Weights of a small transformer language model: width 128.
Each number is 500 + 40 x the weight over its row's rms, rounded and kept within 0 to 999. Layers, rows and columns count from 0. Numbers have three digits each. The size before them is the row's rms in percent of the matrix's.

# layer 11 attention key, 64x128, rms 0.129, rows 54-63, columns 0-127
134:503518440570535561488505486501551547487511467478541536528423435561475431461460504462393558504500514490508524541560509498440507483504568458524484493587539463555533519489517517568448434515517520544519570471492482490499482446492546480608571525435533535506519460515519573571522527572523496521430544505415544512521536473475527499491553511441499508471449508480498455517458509480477542508507
135:500537569528494500504544496495481546417477473434500498566493494489530482498498532521476504402526543531411541488481444513468534427502454426570520475466491514524449500480493438486476548442451535575524514553493581567501564470544491571454537560557492553496543438460505547461491565517504503472464544405509494496577539513472504547548508512480456531419515525487537520487481457485510534451497
133:495543545480520507536512539534577507425396553467491474442506527479476515458461400554494476432500495424512550462454457514504453433479519516508420535551523554517473567465463482449515484501430534493454490426508441536476492445496548450534501517467471517488530590522510521564474501520490496588471555479480507473532437534498458511466534500491522452422505454498432470482474506440445498474518
140:524493592532558463552529480538552494537497514436481564572574510472498482451508525478562489480483507488538476481500488476533526468538517542526528461475482479574541533412458511529467447478591532536463515445451554460501519468478415460457437520508513487576504508489531547506540479547501518578479456462532456464552501420521535475520480513483526505545419578517475511477510512514551506433398
134:533623519478486430485499414525464553547480508482564538429452517510453470387482478497528441496440492460485498460545475526505532497499489525514535471445571468502474445488566471462454481497568454510563524515536464568496474473485558451480534484460495495508498455524472502588470521568505478462511381467453531422508512493525549523514500524520478511432553531442483498460490515476489547509508
134:491544420457524487447536446472540471481501518492505505498481491504394492551511471551506461495494534577544454536448501522490476510458560483492473502475435549481411531550533481532557548469456495510524412522509479451502492436451458449434567496501563542521509520507552502489462457478475482488512560472461529542489441610528452463553472470542511458503525496471511515444517514546556420592544
130:497503589478416423483492542585496478558570418442558518467501473516543504533462450458459505496494551524547508537524499469457525577434489495506478440489454558416533502445471466480497487542493535483457543520459514493499523448472607452504499532550522463512556569481408527561528496445471512483493536486511485531548495517479501422509442503477493539446487526559507461484517537526432494455486
131:452511571530499476434510503502443575495536486488549485517455572524524442452419442471421491471505498529529504506458499435471463471497515578528437480526479521531406475491526493386519481456461486536561447473446427516537478469513495482441533538471476558480514454509516509405530506506508534555490485507454421551504498606541501467457503508526532427508491492478476478479503524536464536440494
131:494520526497536425454510525491504485490452584474452499520555483390587481540493508565511417560492465551554524462455533514472483504432499443547464595452497564552499514516506520550488451479515561458523491537470439540510498520473500424526557452542545464537477495550500529495464468503540480554448488548481526510392521516501562444517488457537490425457490516550475500495501425517497483496482
139:554457556495483524542509486584468437466535586589536461542490522496525431508529478469467497523525486456530470500488500528534472529482519504543523500493523503450496417445561505572506571479453350516463532499507504533500487377495552516465553481496500527482547501491482445546513535541500485516542511503547449481416476489559464481547498499440428474517524485471521545481440480493444540538482